Weights of a small transformer language model: 22 layers, 210M tokens.
Each number is 128 + 24 x the weight over its row's rms, rounded and kept within 0 to 255. Layers, rows and columns count from 0. The size above them is the row's rms in percent of the matrix's.

# layer 6 MLP up, 512x128, rms 0.331, rows 9-35, columns 0-127
size [104  96  82  93  97 118  97 119 100 120 100 106 103  91 101 109  79  92  97 111  95  97 105 116 111  87  96]
[[150  94 163 144 111 125 126 117 106 176 114 111 135 158 125 145 113 101 125  96 151 123 179 168  89 117 130  89 115 131 164 125  80 115  94 126 126 130  82  68 106 143  95 117 125 144 128 122 184 111 149 147 149 129 105 143 119 139 116  96 117 155 154 117 144 127 165 106 152 129 111 154 147 135 125 101 168 166 126 108  97 161 157  95 114 159 158 149 110 148 130  83 147  95 131 137  83 123 139 146 104 151 146 101 102 107 153  96 137 128 110 173 128 130 131 136 121 152 139 145 147 143 119 168 122 100 154 104]
 [105 138 175 151 140 168 146 166 102  91 131 154 122 145 105 112 113  80 107 116 156 139 167 108 133 148 151 129  94 144 129 104  96 104 158  90 106 128 103 139 110 122 142 107 135 138 141  71 135 103 110  99 125 153 136 136 114 145 127  83 128 143 143 125 122 102 100 136 115 135 175  80 172  90  82 112 139 136 131  94 108 150 156 127  99 142 141 141 125 143 136 159 155  96 139 135 102 161 139 173 121 159  84 163 101 134 101 115 125 105 123 174 152  95 121 101 148 103 137 135 128 131 149 101 116 115  92 110]
 [112 148 143 116 140  80 109 140 135 124 135 116 136 116 133 130 133 141 145 135  86  87 144 117  81 137 146 140 127 138 136 114 157 117 139 160 175 143 115  97  92 137 120 114 151 164 104 128  94 137 142 132 158  98 118 147 146 162 102 115 121 146 169 163 138 117 110 146 116 130 118 122 126 105  99  82 107 133 126  81  99 142 153 145 147 144 149 152 134 106 100  95 164 143 163 142 108 130 133  97  84  96 169  93 149 169 156 132 125 124  41 134 159 120 158 111 159 120  97 112 123  93  85 108 142 107 141 133]
 [ 89 167 134 124 187 108 144 107 144 112 137  94 121 174 135 106 105 140  98 119 148 129 112 138 130 121 152 158 107 125 149 156 145  98  95 108 120 104 106 127 135 126 101 115  90 110 117 137 117 114 134 198 133 104  97 172 102 135 127 169 145 100 163 136 126 163 117 168 128 101 139  94 144 147 115 102 141  71 108 129 146 104 147  74 128 146 111 125 149 125 135 143 138 143 141 139 117 118 128 152 130 171 133 171 127 124 117 126  94 111 125 132 169 135 108 171 146 173 179  86 165 130 153 132 107 130 132 130]
 [146 104 133  95 129 114 118 130 114 101 154 119 128 115  99 169 110  98 124 132 119  92 112 143 116 101 112 131 133 153 132 128 101 159  90 132  97 127  92 162 124 113 144 133 129 180 147 136 112 102 117 129 100 143 138 134  93 181  97 101 144 148 135 121 114  85 182 141 113 121 154 134 165  86 173 123 152 112 170  90 127 131 139 138 159 145 124 140 116 139 131 167 121 109 116 103 106 157 117 105  89 147 127 171 139  72 155 100 142 127  94 134 151 143 131  68 122 129 178 126 153 156 103 148 163 105 116 112]
 [134 137 137 148 143 136 147 119 162 139 146 102 120 129 146 120 137  84 128  80  73 103 121 104 114 165 117 118 163 125 179 153 143 135 143 134 164 109 110 126 139 131 144 122 128  98 105 124 134 109 166 158  82 141  72 166  86  97 138 102 107 118  86 146 140 139 134  73 130 126 105 136 134 122 118 113 163 125 150 103 125 136 140  79 141 130 106 125 146 139 130 151  89 116 149 126 174 103 110 140 103 160 113 103 117 175 160 165 132 141 129  83 114 163 124  98 131 108 181 149 110 114 140 100 121 165 112 121]
 [147 126 119 100  87 120 110  97 165 126  92 101 124 143 113 101  78 132 154 148 152 142  86 141 116 119  93 146 128 139 157 148 133 105 130 117  90 115  94 117 126 141 134 116 101 103 136 111  91 161 127 209 127 133 132 110  89 110 126 116 102 118 142 137  86 103 120 134 113 108 121 137 130 104 118 109 126 139 117 142  90 112 147 116 119 116 134 112 162 150 136  99 115 104 165 129 137 112 118  69  75 162 195 119 164 158 141 176 156 141 136 124 135 127 130 120 161 158 110 157 106 162 117 156 132 139 112 160]
 [129 146 129  97 100 137 113 148 132 124 140 126 156 146 161 104 135 160 128 109 122 160 116 116 128 130 152 157 132 120 132 135 166 100 132 120 132 132  58 112 111 154 129  81 181 130 148 126 129 171  97 108 109 126 114  91  96 159 103 127 120 127 124 134 105 116 136 101 166 126 134 133  79 162  62  98  78 182 155 149 130 114 120 101 118 131 151  86 129 138 126 134 155  83 113 143 148 110 146  90 158 151 110 122 148 145 138 133 137 116 158  77 107 150 160 116 120 157 155  99 156 125 114 135 124 173 137 132]
 [169 138 175 133  73 111  93 120 129 166 119 133 115 143 136 137 110 123 140 136 157 122 112 124 176 189  92 131 143 191 154 157 161 124 140 127 110 120  80  95 102 110 118 133  91 129 137 178 125 142 163  70 147 151 109 137 120 106 152 132  96 127 160 152 131  95 140 104  96 153 148  76 124 128 139 113 151 149 116 119 139 136 142 104 105 126 104 134 138  97 111 114 130 100 159 102 149 117  97 124 134 136 117 167  95 164 111 129 127 131 139 132  89 103 135 132 118 116  97 129 116 146 113 100 171 110 129 153]
 [135 146 176  89 107 125 133 173 141 146 124 137 113 172 178 145 146 135 153 121 111 136 133  87 170 162 115  98 143 140 123 155 121  71 120 123 124  80 120 173 129  97 124 115 154 137 116 159 126  91 131 102 135 125 139 126  85 112 102 134  92 139 134 148 126  76 106 106 124 125 116 146  82 118 149 108  92 141 145  83 161 112 122 179 118 122 160  93 140 124 132 130 122 130 140 134 131 132 121  98 137 143 122 157 104 166 185 109 102 120 166 102 117  92 123 122 148 121 118 106 177 157 119 141 154 153 125 133]
 [105 144 136 122 132 111 124  97 133 139 111 132 126 110 102 114 122 136 122 147 110  72 112 112 175 137 139 135 186 157 144  98 121  85 132 151 127 151 135 148  86 146 111 115 136 158 139 158 159 134 162 122 126 120 103 131 135 136  78  85 113 150  71 144 156 106 137 164 137 146 140 160 118 174 153  96 152 121 133 122 162 118 128 124 118  92 134 167 136 107 137 138 105 140  84 146 126 125 116 156 144 134 125 104  89 143 161 138 126 146 116 113 179  96 106 120  97 156 146 178 181 139  99  91 165 137 148 143]
 [113 179 129 164 136 113 147 176 147 179  96 127 127 113 130 115 111 124 124 102 149 137  87 141 135 113 157  88 113 136  93 159 104 125 100 137 122  65 119 147 102 102 107  90 119  81 152 131 112 115 113 138 147 150 139 174  99 124 106 133  98 119  60 112 126  80  75 125 154 136 134 120  70 140 143 136 106 100 139 126 134 141 145 134 152 105 109 136 128 144  76 170 153 135 147 176 170 155 123 126 121 137 121 123 103 141 135 107 127 155 106 134 115 113 146 133 144 153 123 116 144 110 136 136 129 101 105 149]
 [126 132 169 142 153 154  86 119 108 123 124 108  93 155 107 112 152 151  84 109 113 135 140 152 127 126 168 153 151 150 103  85 139  76 111 178  78 133 113 165 115 103  91 156 168 160 132 105 129 124 103 133  90 118 127 109 100 153 117  89 129 133 157 100 143 122 115 115 145 135 147 148 164 175 133 159 147 114 137 145 105 141 145 120 140 123  70 124 139 117 104 131 138 152 105 101  75 102 140 100 172 116 144 113 103 108 131 100 129 144 150 168 130 172 134 143 122 140 129 170  91 133 130 134 136 143 134 150]
 [140 109 125 119 124 140 128 102 100 148 112 111 140 127 120 167 111 123 133 162 130 116  78 146 121 119 124 157 157 144 125 140 118 148 149 116 119 137 109 129 122  66 116 116 144 106 106  99 111  82 139 101 142 111 101 138 147 107 128 129 117  91 115 145 134  92 170 165  95 110 129 120 176 127 115  97 135 119 127  74 103 146 161 132 157 137  93 110  99 113 101 119 126 177  90 158 137 132 122 125 111 126 162 100 168 144 110 153 115 154 128  83 148 110 159 141 109 131 189 124 189 122 133 148 154 191 146 130]
 [113 160 114  74 135 141 148 108 149 155 172 136 113 167 139 164  91 153  99 155 104 110 124 131 117 106 130 107 140 127 135 116 106  92 177 152 135 134 120 138  94 127 133 129 128 131  98 189 142 146 116 124 109 123  80 146  77 151  92 141 152 118 134 113 117 206 117 130 151 123 123 148 132 117 139 110 120 107 122 116  96 134 132 100 161  79 125 137 141 156 151  93 137 127 132 143 129 125 119 114 105 143 115 120 112 151 110 134 112 125 157 137 104 110 115 172  99 133 140 135 119  98 115 166 206 147 112  84]
 [104 131 121 115 120 123 111 132 130 100 154 142 126 154 100 148 144 167 145 120 128 136 121 134 154 122 143 109  88  71 101 105 150 145 120 129 139 126 128 150  96 113 161  84 123 167 100 133  96 155 133 104  84 151 122 116 117 171  97 107 129 108 153 100 107 146 163  88 158 114 143 121 136  66 173 171  82 109 137 139 116 101 144 124 140 114 155 146 136 183 128 138 103 112 132 109 120 199  87 126 150 138 116 149 139 116 136 135 122  94 111 115 116  96 111 116  98 138 119 117 100 103 129 132 166 178 147 134]
 [187 156 147 116 178 116 139 116 164 154 146 132 125 155  93 102 119 114 125 128 130 112  87 106 124 128 134 145 155 106 184 137 130 146 174 146 140 106 112 155 154 103 115 115 153 153 138 133  91 146 160 156 155 138 106 144 122 111  97 157 138 115  77 158 150  94 118  81 137 109  88 117 103 147  97  83 175 148 148 118 151 123 126 105 143 117  96 127 124 142 154 120 142 119 158 123 143 103  94 112 115 148 135 110 126 129 123 113 133 108 122  94 106 140 143 126 136 162 129  77 143 136 143  71 164 169 101 109]
 [112 162 118 115 133 166 116 131 134 113 108 123 112 125 120 140 101 109 150  94 139 119 155 151 123 119 157 178 128 152 118 120 120 110 110  52 125  97 142 157 101 133 113 134 133 145  81 125 143 149 154 161 172 145 149 189  70 118 156 144 122 132 120 134 161  80 100 159 169 124 138 126 120 131 143 103 118 125 135 109 135 136 136 136 165  91 109 125 143 126 108  82 157 146  95 158 110 114  93 134  85  92 115 124 138 120 120  90 120 110 125 146 137 132 152 121 149 117 150  89 124  93 100 130  87 132  81  96]
 [170  99 121  89 145 108 105 105 103 136 161 135 125 103 112 107 113 144 119 161 130 143 112 130  84 174 137  94 114 104 120 115 116 123  89 134 115 135 119 115 145 160 141 155  96 161 168  81 136 125 153 174  92  89 149 122 131  85 107 138 113  90 136 104 132 111 158 121 121 106 108 125 106 143 142 138 108 110 131 125 147 132 183 102 180 121 119 123 144  94 114  87 128  76  96 138 117 133  97 133 133 160 113 136 141 124 202 121 163 131 133 144 135 138 151 153  90 152  78 115 117 121 101 137 137 148 132 131]
 [139 143 124 170 174  92 119 111 103 132 139 138 130 144 179 130 114 137 141 112 121 138 147 112 132 167 136 140 140  99 135 160 106 133 111  92 143 133  65 118 155 151 124 134 137 161 121 139 142 135 105 140 125 124  88 116 114  88 130 190 112  90 158 121  73 113 118 169 165 113 101 123  79 119 130 136 107 158 131 103 173 120  87 129 145 163 145 112 136 144  80 162 126 120 134 122 135  94 146 109 151 150 116 142 166 141 148 160 125 121 102 113 140 140 124 138  85 151 112 124 148  97 173 112 168 128  98 153]
 [120  99 144 142 146 103  42 132 100 111 150 126 147 121 126 110 124 135 130 114 141  85 164 146 111 113 115 153 153 130 110 123 147 155  87 119 161 143 123 117 131  98 130 129 122 158 140 127  86 145 125 109  96 148 136 109 101  96 133 136 121 117 164 124 133 139 101 128 102 139 116 126 137 150 124 140 137 144 147  91 170  99 162 110  73 121 154 173  86 118 138 142 119 134 165 148  80 179 154 134 110 130  75  88 187 113 173 113 107 126 112 118 130 117 161 126 145 128 148 141  93 102 119 145 115 138 105 157]
 [116 133  88 114 117 133 130 123 116 156 115 177 145 114  95 147 151 133 132  76 151 121 117 110 136 136 149 139 184 100 126 130 131 141 144 166  93  76 142 133 113 127 127 131 122  59 111 148 127 145 156 125 148  78  99 173 153 138  95 134 100  97  97 119 152 132 107 123 115 140 143 146 127  90 150 102 122 122 127 146 109 124 127 141  90 101 121 118 154 172 131 157  90 113 140  83 120 143 141 144 142 116 160 140 109 159 142 141 170  90 110 136 106  69 140  86  96 137 114 166 150 150 110 113 151 126 152 135]
 [ 94 127 159 149 126  98 151 111 111 129 106 125 169 120 145 134  78 132 104 157 127 133 102 170 100 160 115 174 103 117 129 160 131 132 138 134  88 147  84 155 131 125 154 124 140 178 131 143 131 114 139 138 136 125 114 114 114  86 121 140  76 139 136 109 123 109 160 131 162 128 167 134  75 124 104 125 150 157 122 122 125 150 120 112 145 122 157 154 125 131 146 124 167 136 184  87 101 131 154 133 126 127 106  57  65  89 136 119 119 168 106 123 123 110 128 135 130 101 131 154 136 150 142 122  75 116 139 155]
 [158 151 157 147 149 186 169 127 121 120 117 101 139 136  81 114 117 108 113 171 112 118 111 102  94 122 174 127 125  87 106 105 151 179  96 121 129 151 117 137 115 109 102 117 135 162 101 111 116 119 150 164 130 114 129 137 145 148 113 179 116 103 110 160 114 146 115 138 120 159  97 149 152 126 127 129 116 174 123 132 110 143 100 102 119 164 126 117 112 144 196  77 126 125 130 117 111 140 112 132 143  77 145 114 126 171 119 116 150 125 117 114 140 103 175 149 129  89 104 125  95 118 163 154 169 150 139 149]
 [146  83 124  94 155  92 144 162 135 179 140 145 131 161 129 107 178  94 147 121 135 124 141 137 187 170 138 131 141  83 118 127  81 105 127 124 123 144 141 128 133  95 110 126 124 120 141 124 114  78 119 146  68 119 112 134 159 134 115 123 119 107 122 141 154 139 135  60  94 186 177 137 103 111 103 122  99 147 143 140 107 130 172 150 111 133 116 123 159 126 158 104 101 133 118 113 148 125  98 117 127 132 142 109 140 136 172 151 120  86 125 104 101 115 135 115 136 120 102 140 109 142 179 139 124  94 129 136]
 [158 124 126 129 133 135 142 154 127  79 104 132 161 111 132 108 119 155 133 130 106 127 122 111  88 105 156 107 135 130  82 114 121  94 145 131 144 115 156 132 137 111 109  93  80 120 109 111 150 154 102 153  78 156 127 148 166 110 119 117 107 177 153 119 105 112  96 141 107 132 124 130 171 106 119 106 133 141 116 211  94 112 122 135 148  98 147 101  99 113 180 123 105  81 131 151 136  75 118 120 138 161 124 113 173 133  75 149 116 149 135 161 152 105 132 113 143 115 106 133 138 145 127 162 119 123 139 162]
 [137 131 151 134 120 131 148  91 121 121 105  67 160 139 159 137 120 127  81  99  87 132  97 131 150 162 144  85 132 127 121 142 141 147  85 135  86 119  96 172 158 126 131 129  96 136 117 133 160 126 121 102 135 134  88 111 130 163 128 177 145 149 154 148 150 164 121 117 149  81 104  89 127 128 177 111 138 126 143 114 106 134 153 105 122 128 128 125  86 153 130 109 143 171 160 114 155 128 148 130 133 145  93 175 121 131 119  91 102 166  95 134 123 150 159  88 121  82 146 125 109  91 150 115 122 143 115 160]]
# layer 6 MLP down (transposed), 512x128, rms 0.264, rows 9-35, columns 0-127
size [107  94  79 100  95 104 105 107  99 109  98 100  95  95 103 121  81  93  96 104  92  90 105  96 118  81  99]
[[133 145 137 142 129 114 114 106 134 120  95  93 160 151  89  97 144 126 128 105 124 146 132 149  99 149 147 159 143 123 144 176 113  82 127 151 144 110 183 136 152 163 166 154 138  85 127 156 115 111 136 119 103 136 135 107  82 161  87 115 134 141 114  78 149 101 117 132 126 125 132 141 203 114 156 122 112  99 195 145 149 114 104 126 118 133 154 164 127 135 126 133 146 155 149 135 122 116 136 185  87 125 150 112  86 149 163  88 144 151 160 143 152 124 156 102 127 136 101 114 141 145 121 128 133 138 139 121]
 [146  92 115 108 158 144 147 136  86 153 109 157  64 119 118  98 135 113 104 130 114 108 107 109 106  88 146 141 116 147 147 140 113 102 130 177 183  99 145 101 104 146 139 122  89 118 113 153 140 116 122 117 130 159 113 152 119 118 107 188 109 124 138  92 124 141 136 111 106 124 106 145 168 134 112  92 114 124 127 100 149 163 157  97 148 129 124 108 111 136 126 143 140 123 108 145  92 179 100 116 154  98 138 120  89 123 141 145 164 166  95 146 113  97 133 111  94  95 132  85 148  87 135 104 161 116 106  95]
 [134 155 101 107 111 104 106 148 142 126 122 120 124 145 103 142 135 132 142 145 156 113 127 110 141 197 148 109 195 106 121 161 177 123  99  99 137 110 111 158  80 103 125  97 134  82 137 129 110 145 124 116 146 158 122 139 134 106 135 112  92 149  99 147 132 109 156 124 127 122 131  82 132 150  97 155 120 130 140  85 128 146 191 152 143 151 114 152 157 111 160 111 179 108 129 124 158  93 146  83 148 120 108 112 108 138 128 115 138 100 123 172 148 106 122 128  76 133 140 108 138 127  90 106 107 100  97 119]
 [173 148 149  77 140 127 126 118  87 135 109 145 135 150 134 137 151 122 129 132 112 120 149 108 113 117 144 120 151 120 107 105 107 165 141 133 134 115 103  96 157 138 149 103 129 118 179 130 115 110 143  89  91 137 118 123 148 152 134 134  47 176 154 122  87 126 147  95 121 113 150 135 163  72 173 120 126 157 140 153 167 126 122 137 158 130 108 116  92 154 137 131 140 161 121 120 134 150 135 145 135 138 159 112 134  77 139  81 128 109 117 123 117 126 137  76 126 107 122 130 154 167 186 159 127 110 132  90]
 [101  93 144 127 112 147 161 123 135 152 116 179 132 105 172 144 144 111 135 138 148 134 135 106 160 123 148 154 129 150 141 144 124 138 117 120 143 123 169 102 167  93 166 112 145 116 138 121 144 135 180 114 144 134  72 131 163 146 175 137 132 104 186 132 145 116 121 113 163 121  86 121 131 114 121 152  62 128 163 117 126 157 111 148 117 132 110  95  97 103 111 117 148 106 126 115  92 139 139 175 181 156 117  90 159 143 129 110 102  89 106 149 125  93 112 134 144 135 116  99 130 136 134 108 143 102 169 102]
 [132 130 146 158 185 143 119  91 118 120 177 148 149 139  77  79 146 111 140 118 106 145 146 135 165 125 131  99 172 131 113 160 151 126 108 124 143 136 108 113 114 112 104 111 118 172 127 128 145 130 164 142 136 172 174 123 129 100 144 125 149 164 131 142 127 117  74 146 154 127 124 123 107 154 105 133 137  83 124 126 120  96 196 157 137 126 105 174 111 102 109 137 100 144 140  99 176 125 165 114 115 125 113 119 141 114  88 182 125 115 132 125 149 150 105 185 135 100 129 121 147 116 130 101 130 142 145 145]
 [108 134 132 120 115 112 172 119 126 101 121 155 125 113 153 109 100 114 137 108 119 106 148 151 113 167 137 160  99 118 143 116 172 149 116 119 148 132 162 162 139 170 156 122 149 154  78  94 107 122 148 129 106 113 164 112 138 149 166 143 144 146 115 130  97 123 131 155 134 149 148 110 132 111  82 145 129  99 141 136  96 125 198 115 104 159 115  85 117 110 129 134 149 138 146 124 160 111 142 163 107  78  79 132 149 124 127 120 107 116 100 150  89  90 150 118 126 154 125 128 144 142 109  83  62 136 175 133]
 [105 119 180 138 150 183 150 125 119 110 101  75 103 130  79 118 100 119  97 155 172 137 165 147 145 132 136 121 172 152 124 130 150 131 137 102 122 136 144 144 146 116 157 145 154 139 117  74 127 142 104 132 126 127  98  83 155 137 180 150  92 150  95 137 126 116 138 111  98 126 133 145 123 136 129 175 101 125 199 152  90 125 160 107 133 150 143 136 146 144 126 127  99 123  90 151 120 116 129 107  98 165 156 119 126 157 104 136 137 132  98 151 116 138  92  92 133 136 111 111 136 148 118 153 156 166 103 120]
 [156 135 125 129 165 153 121 125 169 113 163 147 142 134 139  97 116 119 124 170 118 113 139 114  89 140 104  96 152 122 122 139 192 137 123 104 108 133 117 142 110 128 111 168 119 115  99 120 118 105 171 174 133  79 114 123 150 114 139 144 133 141 155 153 143 140 182 157  97  88 136  86 113 167 125 143 147 109 146 130 151  87  86  87 120  97 105 122 151  94 134 124 179 129 132 134 148  97  68 144 138  80 126 126 134 144 135 137 128 145  90 101  97 120 177 136 136 116 100 120 129 134  87 123 122 144 108 117]
 [106 173 176 103  79 126 146 184 134 145 137 118 106 127 127 137 115  91 128 117 126 130 157  73 187 143 133  92 138 132 146 142 134 118 131 153 153 152 140 134  66 146 127  86 151 121 126  89 147 122 168  91 176 100 108 133 126 159 141 137 115 146 118 130 131  89  91  87 110 154 105 131  99 126 127 121 108 153 148 138 162 114 107 110  92 124 114 105 165 116 124 112 152 134 119 108 138 113  98  96 140 170 140 125 134 160 158 110 134 134 143 167 126 118 122  65 151 140 129 117 129 100 104 151 143 140 126 135]
 [132 116 145 133 113 160 106 150  93 121  96 119 108 125 165 116 157 110 103 123 141 147 146  94 130 106 112 100 115 148 150  80 108 117 153 116 138 167 119 131 123 116 122  78 141 109 134 123 169 172 145 140 108 100 141 107 132 164 124 113 133 108 111 171 121 166 157  95 104  87 124 144 152  76 106 158 139 175 124  97 128 147 120  91 133 145 173 138  93 104 130 127 148 147 101 161  76 107 100 105 125 165 139 143 155 181 135 165  94 131  85 147  87 111 125 138 130 109 135 151 136 110 126 111 129 116  98 130]
 [134 132 107 112 116 143 137 213 109 158 127 144 135 131 124 126 146  94 133 155 121 123 117 117 146 153 140 108 166  98 122 181 121 103  97 138 185 133 130 104 122 118 132 147 128 131 145 140 146 140 112 153 139 148 123 142 145 117 117 131 151  94 104 119 126  90 135 105 135 177 112 138 110 115 138 119 137 152 117 113 143 175 168 117 116 147 134 165 125 124 161 149 116 141 125 116 186 147  80 108 121  92 115 121 165 137 112 110 119  77  85 148 138 176  80 123  96 101  84 133 112  89 131  85 119 127 117  90]
 [153 137 115 147 120 101  84 126 171 103 119 126 125 125 151 145 118 147  91 130 116 162  99 127 143 106 103 146 122 142  86 164 156 114 145 132  96 119 147 118 108 198 106  95 147 127 135 180 136 145 126 153 121 152 139 124 117 134 147 133 151 130 127 139 126  84 106  71  72 150  68 153 126 136 143 113 151 158 120  87 153 115 102 126 129 110 143 117 153 143 120 132  84  84 167 143  69 127 139  93 104 132 136 117 125 134 106 133 133 145 115 104 109 128 147 125 130  97 145 116  79 128 139  98 137 148 126  78]
 [132  82 120 146 134 114 111 106 156 100 133 115 142 104 140 151 115 126 143 110 139 105 135 142 118 130 118 150 146 130 143 100 145 113 115 134  89 102 129 126 140 118 133 177  90 103 129 167 118 127 153 149 113 137 111  96 103  98 135  64 171 116 125  98  88 125 148  99 124 118 135 161 183 146 113  99 109 146 133 108 121 119 121 136 103 134 186  95 135 112 130 183 124 144 110 117 123  97 121 136 137 176 118 105  84 178 181 170 102 103  98 105  72 123 113 109 128 134  79 121 116 136 105 114 107 142 125 115]
 [110  91 118 121 172 123 123 112  84 109 131 115 140 197 155 153 100 162 121 104 133 136 148 169 112 141  94 157  72 160  87 127 152 115 137 111 108  86 105 126 159 107 156 154 122 144 116 127 103 123 138 117 151 127 156  95 145 118 129 133 139 136 124 121 118 150 134 155 114 112 125 122 156 171 143 144 131  93 113  91 138 116 102 126 117 164 119 104  98 145  86 160 131 132 150 135 113  90 145 121 150 120 147 167 131 136  83 195 139 147 101 123  93 107  89 131 155 154 113 159 142 153 133  90 103 125 145 135]
 [113 148 119 148 121 101 114 141 137 131 100 148 108 136 109 136 181 157 134 114  67 160 162 127 196  90 122 130 131 124  88 166 132 137 129 120 108 120 114 111  97  96 129 159  99 133 136 137 134 135 136 155 121 138 152 110 115 130 137 127 137 114 121 127 119 150 108 171 123 135  78 173 139 128 145 115 130 105 112 122 118 110 109 140  98 133 140  94 107 129 132 162 144 134 138 118 107 113 101 152 169 111 112 170  62 184 128 119 129 131 132 131 189 106 140 137 126 122 125  63 166 132 110 104 143 105 181 115]
 [123 136  97 157 131 162  98 168 111  95  81 102  89 104 136 131 103 165 155 116 126 135 151 157 124 130 131  91 114 124 163 113 122 153 122 150 135 106 103 173 146 130 130  96 130 156 135 125 126  84 121 144 110  99 133 173 155 216 133 116 110 121 124 114  91 135 119 148  94 142 159 138 153 103 126 145 141 141 147 105 144  86 182  64 155 120 145  97 124 176 119 134 133 125 128 120 113 151 120 109 131 117 147 133 150 172 124 129 116 141 137 142 137  77 103 132 111 140  88 134 144 125 139 149 125 126 156 155]
 [109 136 110 121 149 131 107 172 143 129 152 105 112  84 114 127 114 136 140 118 117 188 103  98 180 152 145 139 147 127 122  83 126 101 156 121 117 129 125  86 148 100 137 121 137 114 128 100 165 106 106 160 138 148  94 116 130 137 118 161 116 147 155 142 160 148 137 129  65 114 101 133 117 131 129 142 114 114 147 181 142 118 128 125 135 157 160 116  89 111 149 152  98  90  65 153  78 145 121 144 128 132 157 114 152 160 116 102 123 171 109 157 131 137 113  94 142 118 137 113 140 176 114 159 149 171 161 133]
 [106  90 159 160 148 120 127 104 117 119 166 111 105 142 109 170 154 125 139  91 132 135 102 103 122 118 120 120 147 117 102 149 161 123 132  80 148 137 141 132 182 123  82 141 145 101 126 168 104 128 127  82 138 129 138 127 127 164 154 134 157 147  85 103 118 124 138  97 116 150 137 174 208 135 139  93 127 176 133 115 158 129 127 147  86 134 143 135 130 167 119 165  94 137 187 123 142 111 140 116 135 123 158 133 116 106 135 149 116 111 126 117 124 161 135 103  98 127 140 156 173  87 150  93 144 130 138 117]
 [105 124 108 157 102 106 130 137 104 114 148 154 116 151 150 137 168 172 126 157 157 122 115 140  52 156 124 130 139 124 142 148 166 110 103 138 149 103  86  96 107 136 100 124 142 126 129 169 149  97 100 156 161 106 170 135 117  96 145  94 118 131  80 126 137 105 116 121  97 123 119  90 118 137 132 133 152 132 103 116 137 166 111 127 110 135 161 135 113  97 114 123 164 174 169 110 161 151 152 162  82 106 135 133 103 122  89 122 122 149 126 151 124  97 111 128 150 170 166 145  84 145 113  99 111 146 126 115]
 [141 149 140 120 112 122 146 140 146 146 161  85 102  87 163 161 113 128 126 152 124 168 167 150 117 152 156 112 146  94 123 104 106 153 101 111 102 130 173 155 137  86 188  97 120 177 154 154 133 115 139 106 112 141 118 104 141 126 149 169 106 124 139 163 109 112 146 103 157 128 107 122 142 121 149 180 109 134 105 118 103 146 121 132 137 110  94  87 117 107 132 123 153 125 133 123 151 124 122 146 137  77 137  87 137 144 135  93 113 137 146 147 117 150 117 127 106 127 188 111  91 113  87 125 141 151 113  66]
 [147 156 137 130 104 171 122 119 128 116  84  83 123  99 129 117 129 107  97 138 128 151 104 149 120 144 112  64 145 164 117 142 138 150 131 108 112  83 117 137 145  90 125 163 143 137 144  90 116 114 177 145  89 147  85 109 102 121 110 118 156 102 105  81 110  91 124 124 109 130 103 130 128 134 132 135 133 121 116 112 148 112 127 134 119 145 130 118 113 141  93 113 136 153 169 165 128 109 174 132  37  94 109 136 151 153 117 127 122 146 145 134 166 130 127 180 130 115 153  86 137 113 101 151 159 134 132 159]
 [148 115 143 112 122 151 107 162 166 128 144 106 134  94  98  83 135 163 120 139 159 136 116 107 141 138 119 147 146  78 154 204 148 119 140 100 117 172  93 135 144 112 125 165 140 121 109 114 121 142 109 144 137 154 110 127 139 147 124  87 144 122 108 126 133 143  92 220 146 150 105 180 126 138 142 130  81 154 118 108  71 142 141 163 123 143 117 151 126 120 152 137 156 127 100 129 154 144 123  92 132 138 152 120 131 142 127 115 124 112 145 109 122 102 103 121  80 102 146 159 110 126 123 116 134 114 170 156]
 [152 142 122 112 154 115 178 121  86 137 123  86 129 109  98 146 136 135 119 128 137  83 124 125  89 168 130 170 103 119  87 104 134 133 104 121 117  95 123 108 132 169 155  95 112 159 133 103 150 125 123 121 144 105 109 139  94 116 137 155 104 130 101 140 158 128 150 124 127 112 107  91 120 177 137  93 116 131 131  97 116  83 111  95 171  65 137 116 141 154 153 113 167 137 104 107 173 115 113 132 143 165  76  77 142 135 135 126 163 124 157 143  99 133 122 138 113 156 133 120 173 118 128 135 173 119 135 108]
 [136 165 120 126 192 168 140 101 169 152 102 144 134 154 157  86 168 139 103  93 129 146 105 131 105 101 134 139 146 154 135 134 120 112 113 104 106 136 118 112 155 126 135 155 143 168 179 152 142 114 105 106 106 170 118 182  96 122 128 130 104 129 172 133 132  82 108 134 128 148 140 137 143 151 148 101  93 133 133 131 116 112 144  96 125 106 148 109 125 175 175  77 108 122 107 138 132 107  95 113 143 150 147 147 166 119 155 110 118 141 134 152 142 157 134 150 131  96 174 157 116  80 162 127 122 122 136 130]
 [185 131 155 128 129 130 134  77 134 123  96 112 128 149  85 129 118 121 168 114  93 112 207 176 103 140 150 140 120 133 135 100 127 128 136 116 150 170 128  98 132 165 131 109 121 137  91 131 124 156 110 113 156 145 111 135 162 150 108 102 133 132 111 147  61 141  90 127 119 120  96 140 123 102  90 125 120 151 129 136 129 101 109 142  78 133 142 147 141  93 140 160 144 117  97 147 115 127 149 121 117 147 123 133 192 168 139 144 156  96 140 160 140 101 127 119 140 137  97 111 129 161 137 115 183 144 149 123]
 [121  57 115 128 112 148 122 102 138 167 138 117 138 112 109 133 147 182 141  84 152 139 100 158 131 162  99 115  85 105 122 122 122 142 149 104 124 133 114 141 108 128 152 147  65 142 149 155 103 189 130 129 135 120 107 137 105 113 120 105  95 134 119 148 158 153 143 109 117 154 109 108 138  86 130 162 105 134  80 151  81 109 111 146 175 110 109 114 132 110  62 119 184 144 117 158 107 134 149 164 137 160 138 141 110  98 132 137 121 105 127 131 108 121 155 118 137 133 126 143 109 140 128 111 145 109 148 161]]